From a checkpoint of a small transformer trained on Wikipedia: 8 layers, LayerNorm before each block.
Each number is 128 + 32 x the weight over its row's rms, rounded and kept within 0 to 255. Layers, rows and columns count from 0. The size above them is the row's rms in percent of the matrix's.

# layer 4 MLP up, 2560x640, rms 0.0495, rows 635-647, columns 0-127
size [ 99  95 105 101 103  99  93 115  94  93 105  99 100]
[[193  96  50 189 166  85 142 176 101 105 108  70  65 105  83 153 163 141 157 131 142 102 137 174 106  69 185 161  89  60 146  76 119 131 103 172 106 163 127 168 108 176 142  92 148 151 143  91 184 107 171  98 158 184 125 153 141 109 172 119  88 126 157 144  87 181 110  89 101  86 164 141 153 123 165 146 100 160 137  94 179 141 127 117 190 141 137 141 107 138 137 125 134 136 137 177 165  89 133 137 111 157  65  97  91 123 135  98 117 155 143 123 128 118 179 174  72  78 162  72 159 128 100 100 127 133 148 112]
 [ 86 157 159 130 152 178 140 110 175 169 135 156 107 123  76  96 137 170 104 146  47 124  91 147 149 115 109  94 102  91 147 161 156  94 144 128 189 133 153 186 118 173 120 114 114  44  85 130 117  85 125 139 126 172 154  80  84  90 142 122 101 136 108 108 131 113 133 151  89 122 167 131 141 140 128 163  97 141 150 151 171  73 130 168 155 215  93 145 127 103 153 115 110 160  62  97 104 205 160  98 135 193 112 128 153 145 179  68 114 129  99  85 111 126 114 121 123 136 118 110 140 181 159 111 125 154  74 132]
 [121 156 110  76 135 168 160 101  83  64 112 137  67 131  87 131  97 104 118 131 148  86 107 118 117 100 163  90 120 137 112 107 165  76 160  95 141  85 153 142 142 169 106 153 140 132 156 168 163 155  81 148 133  90 147 103 161 128  93 170  96 116 132 162  88 122 210 123 160 163 152 108 135 112 119 120  96 122 112 106  76 121 147 116  68 116 154 135 136 108  61  96 123  90 146 116  56 130 199 129 151 145 166  76 117 108 133 163 171 157 169 107 104 113  51 139 146 110 120 125 125 104 142  93 121  93 146 107]
 [103 126 135 130 119 109  92 191 128 140 125  75 171 120 125 177 152 138 157 168 123 149 157  96 123  82  77  80 118 138 129 211  94 150 139 101 118 125  85 132  49 156 172  84 177 117 150 147 133 103 200 124  74 127 109 138 132 106 148 125 111 110 140 115  63  81 123 168 115  93  29 133 115 197 144  95 104  72 157  90 126 135 165 120 112  80 116  82 112 141 124 114 126 107 109 152 203 124 119 178 116 145 146  85 107 135  73 138 112  96 194  52  99 157 101 146 122 119 105 124 121 125 117 159  83 119 102 132]
 [132 177 150  93 136 155 121 117  54 163  82 127 106 120 150  94  83  94 151 160  79 124 101 171 158 161 148 127  90 169 188 136 158 124 113 166 157  59 127 170 103 149 117 124 159 125  80 154 178  70 151  97 114 162 141 118 138 116 138 149 155 103 124 182  51 162  88 150 150  92 157 160 124 112 118 184 113 110 129 135  63 143 128 145 142 150 148  64 158 166  97 112 116  79 101 100 151  88  94 126 133  85 155 133  62 127  33 160 132 133  91 151 127 155 159 132 116 147 145 123 205  55 135 197  88 164 130 126]
 [132 149 124  92 134 130 115 167 136 113 183 138  97  99 204 133 145 150 147 113 146 166 134 115 149 117  94 147  84 115 148 146 109 128 145  75 137  69 123 124 121 145 170 103 130 126  77 153 135 112 134 120 133 164 112  90  46 124 120 169 140  78 148 132  68 186 102 144 115  97 118  98 149 115 146  70 157 218  76  81 122 126 155  97 136 142  81 165 159  95 155 122 150 141 119 127 122 138 116  77 123 129  96 146  95 157 159  87 106 147 129 137  97 146 119  71 152 113 165 144 133  56  69 125  97 127 155 112]
 [159 173 166 117 134 107 143  76  92 191 107 193 134 103 113  95 175 111 127  61 110 137  76 106 137 103 138 106  79 170 127 127 156 169  59  64 137 115 102  78 104 122 144 114 133  34  78 151 120  86 156 123 138 142 134 123 180 121  97 220 166 151  89 119  88 138 141 101 143  93 109 167 192  72 123 140  68 167 126 124 140 118 115 129 145 107 108 152 127 111 187 101 149 113 133 108 171 110  75 128 164  66 102  98 175 178 152 118 133 148 116 135 127 129 117 135 190 110 140 117 129 152 151 149 185  69 164 192]
 [140 136 165 147  55 103 121  92 143 121 153 112 109 126 105 160 135 128 107  74 126 129 143 123 104  74 141 162 117 152 111 168 116 173  91 126 161 197 130 123  93  99 128 164 147 125 137 141 132 110 115  89 168 114  92 155 134 170 187 140 136 148 189 135 129 168  97 123  76 193 130 172 185 138  94 206 175 130 122  99 171 144  32 157 147 215 165 143 159 142 155 149 149 174 226 137 172 124 157  96 106 136 147 108 105 115 132 141 162 126  62 155 157 141 115 158 122 138 107 164 113 103 151 194 158 127 190 185]
 [128 171 151 143 136 152 116 134 125 193 124  83 181 126 109 167 127 106 120 180 118 104  75 156 188  99  69 100 140 136 135 134 103 133 121 172 108 198 111 177  80 208 192 167 157 141 131 164 129 130 136 163 133 106 107 141 180 132 116 146 120  89  86 147 104 124 111 182 136  85 109 156 144 161 152 114  95 122 116 125 104 125  95 147 158  98 153 132 120 153 114 150 167  78 140 115 125 148 148 157 146 120  97  99 141 124 140 156 149 134 163 103 103 115 131  86 125 109 101  67 159 114 137  84 118 132 170 101]
 [127 151  84 180 147 119 140 115 135  78 143 146 123 125 118  75 173 157 194 128 125 125 161 131 128 144 168  53 186 103 162 103 129 141 108  95 155 165 114 204 108 151 100 188 117 170  93 153 166 123 102 135 145 146  83 143 115 132 120 120 183 165 168 117 117 106 122 118 195 148 207 129 122 136  94 121 131  75  47 124 124 164 161 152 114 105 185 133  70  88 168 159 107 207 178  86 107 142 126  90 105 130  91 134 105 103 113  87  82 110 153 163 165  91  96 193 122  78 132 135 118  89 113 105 120 135 157  87]
 [ 93 128 137 118  83  44 141 137  84 112  88 177 191  81 105 112 103 135 130  92 149 110 147 155 121 156  89 149 122  67  97 141 129 103 150 114 214 118  69 121 112 130 110 111 144 126 112 136 136 139 131 162 121 137 150 168 114 116 115  52 136 102 138 160 141 143 157 106  88 180 175 121 146 120 107 105 106 158 115 103 146 111  91 156 169 145 142 160 207 188  51 118 136 107 118 100 137 143 142  66  92 126 114 158  87  61 117  90 135  88 135 135 148 161 118 117 121 113 131 102 162 159 152 108 145  97 142  87]
 [138 115 136 169 142  80  82 172 162  89 134  58 135 106 123 159 147 127 111  92 101  74 108 140 186  90 136 136 102 130  78  91  81 100  99 142 135 157 110 110 144 157  71 133 118  88  54 134 143  93 128  66  77 163  75  77 149  98  59 129 106  91  83 140 138 124 123 122 106  85  91 144  95 141 129 121 154 137 138 126 118 135 150  87 106 136 181 146 121  66 128 115 123 135 139 121  80 109  90 150 157  68 156  87 109 177 145 175  94 102  99 151 140 188 124  91 180 159 198 139 150  91  69 156  80 120 154 129]
 [114 174  69 146  88 160 155 114  69 122 109 167  55 110 138 136 151 111 131 140 118 159 147 104 150 143 126 155 152  95  93 114 136  43 140 105 127 159  96 136 177  91  82 157 122 140 124 123 133  48  67  91 172 109 145  56  82  85 105 155 147 143 132 118  82  40  68 137 117 143  94 143 108 142 175  93  82 137  61 127 121 105 123 173  68  70 122 124 178 108 178 104 103  83 154  83 133  94  97 119  91  99 147  90 149 162 193 161 108 176 118 164  85 114 154 144 217 122 128  70 153 157  84 148 141  48 143 105]]
# layer 4 MLP down (transposed), 2560x640, rms 0.0481, rows 635-646, columns 0-127
size [ 99 100  99  97 111 101 111  97  98  97  99 102]
[[161  95  89 128  93 111  68  82 144 152  87 115  84 114 106 100 143 164 127 205  82  77  88 141 124 153 116 122 129 126  97  95 118  81 132 156 139 173 117  82  87  67 147  46 152 144 115 121 157 144 155  69  93  88 156 142 118  87 172 104 121 136 114 166 131  79 161 173 106  77 150 127 100 133  98 119 111  96 142 159 183 134  61  91  81 157 101 123 166 164 131 146 153 114 138 125 127 165 118 155 146 130 115 162 107  99 118 148 154 139  93  97  74 143 136 113 131 163  65 100 139 152 103 106 167 150 135 155]
 [115  94 137 166 137 140 133 121 159 120 130 123 169 107 133 145  95 120 138 103 149 122  92 145 116 106 124 132 140 121 162  80 134 125 132  99 128  90 168  76 105 138  88 137 123 127 138 141 156 120 108 106 149 111 118 106  46 161 111  71 143 163 121  82  91  75  80 161  68 142 123 126 141 108 103 106 139 151 208  61 126 133  80 183 156  69 120 148 120 142 103 132 144 131  67 113 163 144 109 164 142 101 117  97 117 218  93 176 164 122 153 108 116 138 157  87  49 128 173 139  76 101 131 112 183 152 132 163]
 [125 142 127 143 144  73 108 115 153 106 139 117 104 156  90 204 104  82 131 148 107 116 118  96  67 153 148 167 131 109 149 124 131 124 155 120 159 114 128 113 185 163 105 141  82 133  33 140  97 139 147  74 128  71 115 101 131 179 145  87 194 181 101  72 141 143 119 157 146 116 160 140 142 138 125 191 112  44 141 153 177 133 117 184 131 153 148 154  98  90 124 141 123 161 134  94 142 103 125 161 102 128 157 129 110 107 160 144 167 127 175  93  79 167 114  95 101  31  82 143 155 139 127 140  90 105 140  62]
 [153 132 125  81 169 188 124  79 149 101 116 206  87  99 142 123 136 133 101 149 190 203 168 135 117 192 104 184 112 120 151  83 148  78  94 112 137 116 161 110 166 160 148 118 130 158 169 120 121 198  98 123  97  44 118 159 110 121 134 155 177 207 103 133 128  99 140 101 147 146 160  95 125 144 147 107 130 109  95 155 125  61 125  95 162 101  89 145 135  85  83 127 143 126 166 143 108 155 126 161 155 157  79 119 153 175  95 109 135 135 123 116 188 107  97 146 129 135 156 128 106  93 126  37 148  74 151 135]
 [ 85 100  85  77  77 147 114 163 120 132 136 171  62 170 137 115 120  71 162  96 139 111 128 140 114 135 168 145 143 165 176 182  93 143 103 133 193 127  77 165 128 158 136 145 189  71 127  93 126  89 105 135 120 107 162 167  92 102  72 157 131 175  81 112 142 166 129 128 158 140 165 128 168 153 155 119 116 118 124  96  61  84 197 125 145 118 105 136 114 129 104  95 165 176 172 154 106  70 110  38 139  87 136 136 158  99 128 122  74 153 116 125 175 160 117 167 115 109 138 127 113 128  81 153 179 172 206 168]
 [112 118 101 137 139  97 146 108 174 101 115 106 171 103 169 106 122 117 107 132 178 135 157  94 168  72 157 162 138 135 130  85  68 155 157 173 109 130 147 118  91  73 131 113 116 127 155 118  65  89 142 159 133 154  96  70 120 144 114  93 176 145 134 113 142  50 137 139 133 134 173 135 141 131 114 115 131 160 130 134 161  80 187 173 130 176 123 105 126 126 133 109 142 112  99 106 109 136  82 121  89 138 162  87 124 113 119 151 161 131 178  82 117 122 148 132  95 139 116 103 152 144 132  63 134  90 141 146]
 [ 92  90 164 112 170 146 149 118  97 148 139  89 134 176 117 138  88 143 134 140  62  79 147 140 177 123 189 123  82 159 116 117 158 147 130 132 118 117 141 120 141  94 117 140  90 102  76 144 147  82 133  79 105 179 159 143 112  97 109 116 118 105  37 143 121  71 126 144 137 118 116 131 173 102 122  83 153  82 147 127 113 137 166 140 118 101 105  66 186 111 119  66 119 119 144 152 122 175 166  81 135  95 131 158 118 108  72 170 144 122  98  81 115 112 163 167 142 114 192 104 198 111 142 102 167 124 141 133]
 [199  79 134  69  94 137 141  94 106 167 124 128 175 144  92 147 193 146 155  76 145 124 116 137 105 130 138 113 103 103 113  84 145 127 152 189 116 126 150 145 172  94 108 203 130 175 154 134 160  82 137 186 119 147 163 132 124 115 138 113 173  57 162 129 175 171 127 147 128 145 177 109 126  61 117 106  86 124 106  98 157 180 129 119 140 155 103 120 191 140 140 103 143 103 171 185 109 139 168 112 108 144 175 117  78 210 114 120 163 170 173 131 147 115 118  99 128  89 132  97  97 127  77 161 124  60 217 133]
 [149 106 112  46  96 146 125 160 136 138  71  94  89 121 161 187 139 117  98 147 175 127 132 112 107 193 151 194  72  81 115 119 106 189 164 183 182  91 106 136 216 143 147 141 126 138 146 186 119 126 103 109  91 141  78 135  92 145 130 119  84  95 116 125 138 227 147 234 192 160 155 154 124  99  84 135 165  98 145 104 122  91  93  92 177 135 154  99 144 102 137 105 127  89 111  92  82 103 187 166 124 118 181 173 168  98 148 166 177 118 148 161 110 110 107 137 204  99 129 151 160  90  96  73 150 111 161 114]
 [177 169 105 145  91 125 124  99 148 154  85  88 180 124 122 113 116 146  66 170 134 155 133 112 143 118 114 100 101 116 144  11 102  90 112 157 126 126 104 108 102 117  88 117 135 153  76 158 124 201 169 142 149 133 127  84 138 180 133 118 171 148 133 147 157 147 130 148 148 146 103 144 143 116  73 148 113 169 134 136 124 108 102 123 108  99 155 143 137 111 108 122 123 135 100 142 138 138 104 110 116 171 152  85 136 108 126 111 149 170 138 139  95 114 181 139 125 119  64 125  78 142  81 163 146 107  54 128]
 [ 83 129  85 143 203 129 142 192 112  83 140 145 145 151 117 137  92 132 166 182 121 139 112 140 170 175 119  69 168  87 159  91  61  86 170 111 146 130  77 127  81 134 110 171 164 135  93 133 153 126 135 101 182 153 139 104 128 203 169 129 134 134 143 112 101 135 124 153 131 179 145 110 128 133  95  67 119  96 113 154 108 110 120 183 139 118 105 138 134 139 127 156 145 116 147 101 103 136  85 141 171 105 162 161 140 157 121 121 139 109 180 132  91  69  78 127 179 166 129 104 133 143 162 105 120 106 137 156]
 [105 147  68 102  97  74 126 144 151 175 107 142 121 149  83 200  96 109 127 118  77 114 103 134 129 113  71 128 157 120 136 129 176 119 118 122 140 115 164 165 103 168 133 139 159 144  90 124 210  80 149 123 115 145 184 100 117  64 151 130 106 197 118 155 147 118 148 119 105  77 137 148 155 141 151 158 126  59 128  91 165 108  65 144 155 134 157  92 130 149 115 137 167 136 131 112 117 135  88 117 172  96 121 128 129 136 146  78 154 118 104 102 102 143 144  69 114 115 114 139 119 156 123 150 126  65 136  80]]